From a checkpoint of a small transformer trained on Wikipedia.
Size: MLP 768 tanh GELU, vocabulary 1113.
Architecture: LayerNorm before each block, learned positions, biases, tied embeddings.
Training: a variant of SOAP for these matrices, 5741 steps.
Each number is 200 + 30 x the weight over its row's rms, rounded and kept within 0 to 999. Layers, rows and columns count from 0. The size before them is the row's rms in percent of the matrix's.

# q: layer 5 attention query, 384x192, rms 0.182, rows 104-127, columns 0-63
# k: layer 5 attention key, 384x192, rms 0.173, rows 104-127, columns 0-63
# v: layer 5 attention value, 384x192, rms 0.148, rows 96, columns 0-63
q104,100,228,222,185,228,175,198,179,173,128,260,155,195,206,202,190,206,137,171,207,188,177,189,218,205,218,197,159,170,186,197,200,202,196,194,263,157,191,261,227,146,188,239,148,148,230,146,228,184,267,219,168,245,158,193,180,171,271,191,243,219,220,164,244,193
k104,100,230,238,202,186,205,173,183,213,214,212,124,208,177,223,193,196,184,201,229,202,194,199,225,195,239,242,232,202,185,214,169,187,228,198,168,233,206,175,160,174,185,235,168,189,136,207,239,221,177,183,214,236,206,191,161,198,203,228,203,240,179,215,220,217
q105,098,171,207,173,242,211,170,213,195,142,238,216,235,217,169,176,190,229,160,216,179,221,219,168,217,203,176,250,154,195,190,248,186,208,185,226,180,209,204,215,227,230,159,163,188,185,187,176,164,193,242,173,141,251,183,181,205,141,190,170,246,236,285,223,193
k105,097,196,166,199,183,222,227,168,177,259,191,181,192,162,201,234,198,238,173,200,175,229,192,199,190,214,229,255,175,232,183,227,259,177,212,209,151,192,163,181,250,188,189,215,187,192,129,169,223,229,217,181,245,144,187,208,207,130,212,267,240,162,255,146,204
q106,095,218,192,212,219,211,154,217,202,227,218,241,174,167,129,222,236,193,167,226,179,171,222,239,159,179,209,169,242,229,211,164,172,154,207,212,103,147,128,252,177,176,203,210,196,192,182,167,192,159,251,173,191,161,204,186,214,194,237,225,169,206,222,175,162
k106,101,203,161,215,202,166,191,190,205,209,180,197,180,216,252,218,225,237,154,232,167,163,192,190,197,230,194,237,254,220,212,187,200,208,200,175,129,196,196,257,187,179,216,240,165,199,198,206,141,158,214,220,195,159,176,200,197,196,175,230,235,181,148,177,186
q107,100,172,178,172,224,165,209,142,175,171,181,221,195,230,251,152,223,226,171,213,244,213,170,194,188,164,179,215,247,226,215,195,223,206,164,206,227,217,191,219,156,195,223,224,130,203,205,193,165,231,194,191,194,226,202,158,208,214,212,167,235,229,221,182,235
k107,107,195,196,197,133,183,194,250,164,209,238,181,214,141,189,225,195,107,237,188,124,200,173,204,232,210,223,199,222,257,228,204,211,171,194,234,206,209,219,203,189,232,206,255,224,216,165,204,243,233,173,147,237,192,179,217,199,211,232,176,221,160,187,230,234
q108,088,196,182,207,156,197,209,182,185,249,191,204,258,198,196,187,227,200,193,230,218,156,186,207,196,199,218,133,201,212,189,180,187,165,212,167,163,156,213,218,270,204,213,174,166,249,187,244,248,157,239,260,168,186,195,255,189,220,209,205,204,167,242,205,201
k108,095,214,232,113,222,198,165,192,206,182,206,190,192,168,178,154,216,237,242,183,233,190,188,161,148,207,236,191,247,185,226,184,182,241,152,217,175,168,232,161,256,185,233,180,192,215,190,210,208,228,199,243,219,231,207,225,158,204,192,159,243,209,203,174,200
q109,102,215,186,184,257,242,169,159,199,235,191,228,179,176,180,170,225,194,170,233,236,253,235,239,223,145,208,287,205,208,197,162,199,157,217,222,186,242,201,231,139,234,222,192,177,261,192,262,209,192,216,187,227,130,162,192,171,136,186,217,171,259,174,209,225
k109,102,201,244,172,153,166,175,212,202,225,187,185,203,184,236,224,217,159,209,216,205,269,207,117,195,222,222,177,234,204,242,196,159,183,150,176,239,218,218,232,163,240,146,194,209,179,227,171,234,144,161,216,213,219,167,251,193,168,247,210,223,199,224,156,165
q110,097,213,234,192,244,232,208,259,180,264,245,185,197,249,221,227,169,149,209,231,174,217,170,192,215,225,171,243,198,188,189,204,183,211,219,215,132,225,185,153,212,165,195,181,145,199,201,150,220,199,185,151,189,197,172,205,184,278,207,197,151,231,199,196,231
k110,098,193,180,188,163,218,224,187,140,178,222,232,191,211,224,219,219,177,136,255,239,145,275,164,237,170,236,206,159,211,216,199,165,279,177,191,221,189,199,226,168,242,195,227,213,257,206,246,208,176,163,212,128,241,157,229,139,223,181,220,195,203,217,198,207
q111,103,150,125,195,181,215,205,194,193,173,183,206,205,251,194,250,146,214,184,190,210,245,176,189,194,222,183,184,225,261,188,235,260,220,186,266,194,175,257,207,241,245,195,201,229,234,236,162,238,228,184,185,221,175,240,215,216,223,258,153,241,146,216,223,228
k111,102,187,157,226,219,200,235,166,157,163,247,168,239,214,190,265,186,214,209,205,180,176,194,205,125,169,203,194,234,232,139,192,222,196,156,205,136,228,188,220,180,152,192,155,209,140,200,165,270,218,192,197,182,265,217,184,226,233,204,182,227,245,177,206,245
q112,097,178,205,195,236,204,217,182,204,211,187,221,217,222,238,230,201,170,248,206,148,177,198,185,200,201,200,223,169,243,169,232,191,223,169,109,191,229,144,216,151,206,213,222,192,185,171,223,168,177,202,197,235,282,187,203,218,217,194,204,206,240,228,203,196
k112,106,168,194,197,194,211,267,234,152,139,215,188,215,225,198,208,200,192,151,187,193,157,196,255,204,169,248,153,216,251,198,221,224,254,141,157,207,153,188,207,241,196,213,190,243,236,201,201,164,166,177,206,202,178,194,195,202,197,218,209,235,200,189,169,207
q113,109,211,238,218,199,153,222,217,173,188,221,179,194,168,207,201,236,249,136,239,225,179,268,163,146,198,149,242,189,197,219,193,192,161,219,197,176,211,238,218,248,215,162,129,157,209,178,228,200,197,214,172,214,186,206,199,228,200,192,165,206,248,158,190,163
k113,103,231,228,233,209,177,169,164,197,195,174,226,196,229,259,183,168,166,171,240,133,212,181,216,194,147,181,193,190,211,178,239,146,209,243,173,201,144,223,171,215,210,147,219,155,264,191,208,172,218,208,181,239,214,202,200,198,211,237,213,195,191,202,120,194
q114,100,157,164,192,251,227,199,171,191,240,243,233,187,216,206,224,169,198,222,189,219,205,275,175,238,213,161,210,203,141,180,186,155,168,196,164,144,164,185,196,253,175,228,174,193,163,253,160,209,220,152,228,195,231,185,163,201,248,191,198,234,203,163,217,206
k114,101,218,178,254,176,198,135,223,219,187,214,217,163,214,182,190,201,235,264,140,224,203,201,176,194,180,168,249,256,204,160,214,237,188,199,192,217,205,216,223,249,190,195,191,243,181,250,193,174,180,211,206,160,193,202,217,197,189,210,220,207,211,192,215,183
q115,103,210,158,172,173,165,158,177,228,182,188,169,145,196,185,184,278,212,125,186,213,191,189,221,192,266,159,220,218,202,226,238,245,203,184,195,182,237,157,199,179,234,176,174,232,262,180,207,246,225,126,199,170,155,184,182,217,185,217,209,238,164,207,205,177
k115,105,193,205,184,216,199,181,204,175,192,177,137,244,198,206,188,223,249,217,234,225,219,189,214,229,186,216,211,189,128,228,242,227,172,163,221,190,147,230,211,190,206,155,240,213,217,185,192,213,204,218,202,186,214,139,212,263,206,195,192,269,184,220,225,209
q116,105,204,229,201,196,190,241,214,236,169,164,218,223,238,137,188,216,219,242,209,191,183,237,194,147,180,184,217,206,132,177,223,183,204,158,182,229,122,172,198,196,249,226,232,156,248,155,208,217,176,191,164,144,176,229,202,215,244,222,179,196,237,187,225,255
k116,113,195,216,176,262,195,170,111,170,201,191,228,161,150,185,217,184,242,185,191,196,218,202,191,148,221,209,197,205,206,246,279,179,180,255,187,255,190,197,208,163,211,239,246,205,170,208,228,214,222,204,197,168,188,216,226,212,228,202,256,195,165,213,185,246
q117,100,149,189,236,194,161,196,188,178,214,217,211,223,210,219,252,160,225,193,238,197,138,198,198,214,159,213,243,211,206,191,207,204,160,135,177,172,234,169,196,160,182,203,165,232,154,210,217,197,204,215,216,163,216,207,250,223,236,188,235,182,176,216,184,187
k117,097,203,153,184,187,180,236,140,198,227,197,239,200,225,154,229,212,160,192,180,181,226,214,198,169,172,284,209,178,225,242,169,221,214,205,156,218,194,264,214,263,206,174,212,160,207,160,182,202,126,133,191,185,196,191,201,241,214,228,159,171,201,200,207,183
q118,108,192,192,191,226,130,196,220,229,223,220,163,195,152,196,180,264,195,133,210,145,208,206,174,166,215,211,206,230,173,210,189,206,188,232,231,226,157,175,175,187,117,183,207,214,188,172,172,177,170,205,223,255,185,204,221,212,194,158,242,232,210,133,203,148
k118,103,209,244,202,189,176,234,189,274,214,162,189,188,180,200,237,204,244,235,246,198,192,222,211,169,222,199,214,203,164,220,223,228,160,224,192,206,192,241,177,225,203,244,234,219,216,126,188,189,188,217,186,255,212,221,156,177,246,198,204,211,243,270,222,202
q119,095,195,194,225,238,203,171,196,136,187,213,204,174,257,202,137,232,219,210,243,243,196,186,198,200,213,243,196,151,180,176,208,198,160,173,192,218,201,131,207,224,155,208,288,246,242,221,173,181,201,262,177,222,222,199,217,211,165,165,216,212,210,199,229,193
k119,104,197,195,214,207,171,150,204,264,227,231,205,255,228,208,179,204,233,194,231,170,204,204,205,238,208,183,245,192,190,171,246,212,221,184,154,232,187,225,180,199,232,208,151,240,221,209,190,211,247,202,146,192,175,219,144,173,236,244,240,149,149,233,202,122
q120,098,204,192,182,172,187,219,205,262,167,207,207,160,151,179,186,171,166,190,179,202,221,244,245,228,211,247,226,220,215,221,232,216,175,196,173,219,207,207,173,203,204,179,238,176,174,214,174,259,197,220,222,181,245,185,192,211,215,188,189,150,176,213,205,215
k120,101,218,161,223,202,209,148,244,163,157,207,214,205,261,195,181,227,153,186,224,218,245,174,251,185,211,221,188,172,229,195,138,184,233,234,156,220,206,266,219,260,219,249,219,233,138,168,178,218,216,235,241,193,172,231,190,233,173,244,184,206,225,236,225,169
q121,100,132,195,205,177,266,198,216,196,167,266,204,204,262,199,147,235,158,191,189,237,178,218,227,209,195,218,225,237,175,194,226,198,216,157,152,178,233,160,161,239,190,204,216,204,163,177,172,206,186,203,194,186,171,217,170,197,193,216,197,150,209,191,220,189
k121,095,152,180,190,171,226,231,207,217,197,220,183,198,189,212,192,186,209,191,235,160,201,216,180,183,142,217,233,233,197,183,220,159,211,209,167,145,222,201,210,231,231,226,197,239,182,243,242,222,229,136,203,213,189,218,210,198,205,188,225,164,204,246,209,193
q122,099,192,187,205,200,289,167,251,233,191,184,245,153,217,221,168,168,208,175,162,228,159,212,214,232,168,204,199,215,199,283,190,121,233,140,185,243,171,197,166,217,200,198,141,206,197,210,188,233,210,220,197,148,211,150,185,188,211,160,201,202,178,139,196,219
k122,105,186,225,203,211,188,178,226,186,217,209,231,123,244,184,141,216,213,218,177,228,221,218,205,240,159,250,219,217,253,205,176,241,235,225,198,178,206,212,236,192,224,226,148,190,263,196,209,193,187,205,206,149,171,222,265,196,182,184,193,247,192,246,141,191
q123,102,172,213,174,204,235,140,253,219,215,205,157,141,251,250,177,226,184,126,164,192,254,191,185,162,144,204,204,192,180,202,190,203,178,235,209,205,243,187,187,220,206,205,205,181,221,220,226,196,190,190,184,193,237,165,196,237,246,230,214,222,211,233,201,174
k123,106,212,185,172,156,238,151,202,201,200,171,196,175,212,209,170,233,234,221,137,211,212,213,193,161,227,217,220,194,175,209,165,261,179,169,188,215,176,215,144,224,209,223,206,208,246,220,180,173,166,152,182,199,213,173,189,247,197,235,261,201,244,205,202,145
q124,095,222,182,259,180,244,157,201,238,280,216,182,188,215,151,214,164,222,213,196,204,210,215,229,124,256,222,199,186,238,197,203,214,222,156,221,155,190,224,224,198,173,224,183,212,212,236,186,180,208,223,219,224,234,235,202,142,139,168,137,249,169,228,225,242
k124,100,224,215,235,192,233,224,165,203,226,210,182,228,223,149,221,159,211,204,204,236,164,202,209,169,206,144,197,203,254,243,203,219,229,187,200,197,156,209,213,179,247,186,214,217,205,226,210,193,217,196,233,209,209,183,265,193,188,159,161,215,178,163,189,236
q125,097,195,240,165,164,184,200,171,187,212,203,231,171,193,202,185,207,195,166,227,159,178,226,224,226,206,199,269,197,195,264,179,195,239,195,200,197,199,186,230,162,205,190,246,170,242,181,178,178,255,211,242,185,209,193,264,183,188,204,223,155,194,140,219,199
k125,100,225,190,173,154,174,235,230,264,192,225,231,151,230,238,178,167,194,203,213,222,244,237,191,182,208,217,239,270,219,268,247,216,181,221,190,242,184,194,183,213,225,196,187,191,196,239,183,183,180,226,169,178,197,204,164,200,167,211,235,239,167,188,212,251
q126,101,243,213,213,229,192,200,216,261,234,208,211,181,215,175,213,159,161,157,153,171,220,232,174,179,188,229,209,202,175,173,210,204,202,196,226,236,181,173,238,212,183,196,259,241,186,143,198,223,213,217,212,129,211,187,167,165,210,247,213,227,206,222,161,223
k126,098,214,193,262,217,214,200,138,169,198,248,167,207,265,224,196,206,174,158,198,181,170,193,233,189,199,217,156,190,243,260,148,228,184,194,207,179,156,170,214,231,185,222,175,198,195,212,167,183,190,180,211,197,232,202,224,166,238,191,245,204,195,210,210,231
q127,095,230,257,246,235,211,205,210,198,162,184,220,203,189,228,180,229,172,138,210,164,208,193,258,208,183,193,154,166,191,220,162,287,204,190,195,221,179,186,181,251,179,239,155,165,194,217,224,227,165,206,178,151,216,189,157,280,193,229,219,178,172,202,192,236
k127,097,242,258,166,210,303,192,166,168,222,201,179,211,170,207,222,200,235,196,202,196,228,170,232,208,202,175,197,189,230,248,168,216,194,183,192,242,164,169,205,240,164,180,225,188,237,246,196,182,214,138,192,195,231,190,195,248,196,207,188,248,186,212,177,214
v96,100,193,251,196,205,196,217,152,242,194,215,210,195,147,247,177,200,219,141,193,181,147,221,180,203,219,233,185,170,250,187,199,236,166,155,189,202,245,195,202,229,238,152,176,254,173,238,201,177,197,188,191,258,181,181,235,138,112,221,144,201,204,175,180,186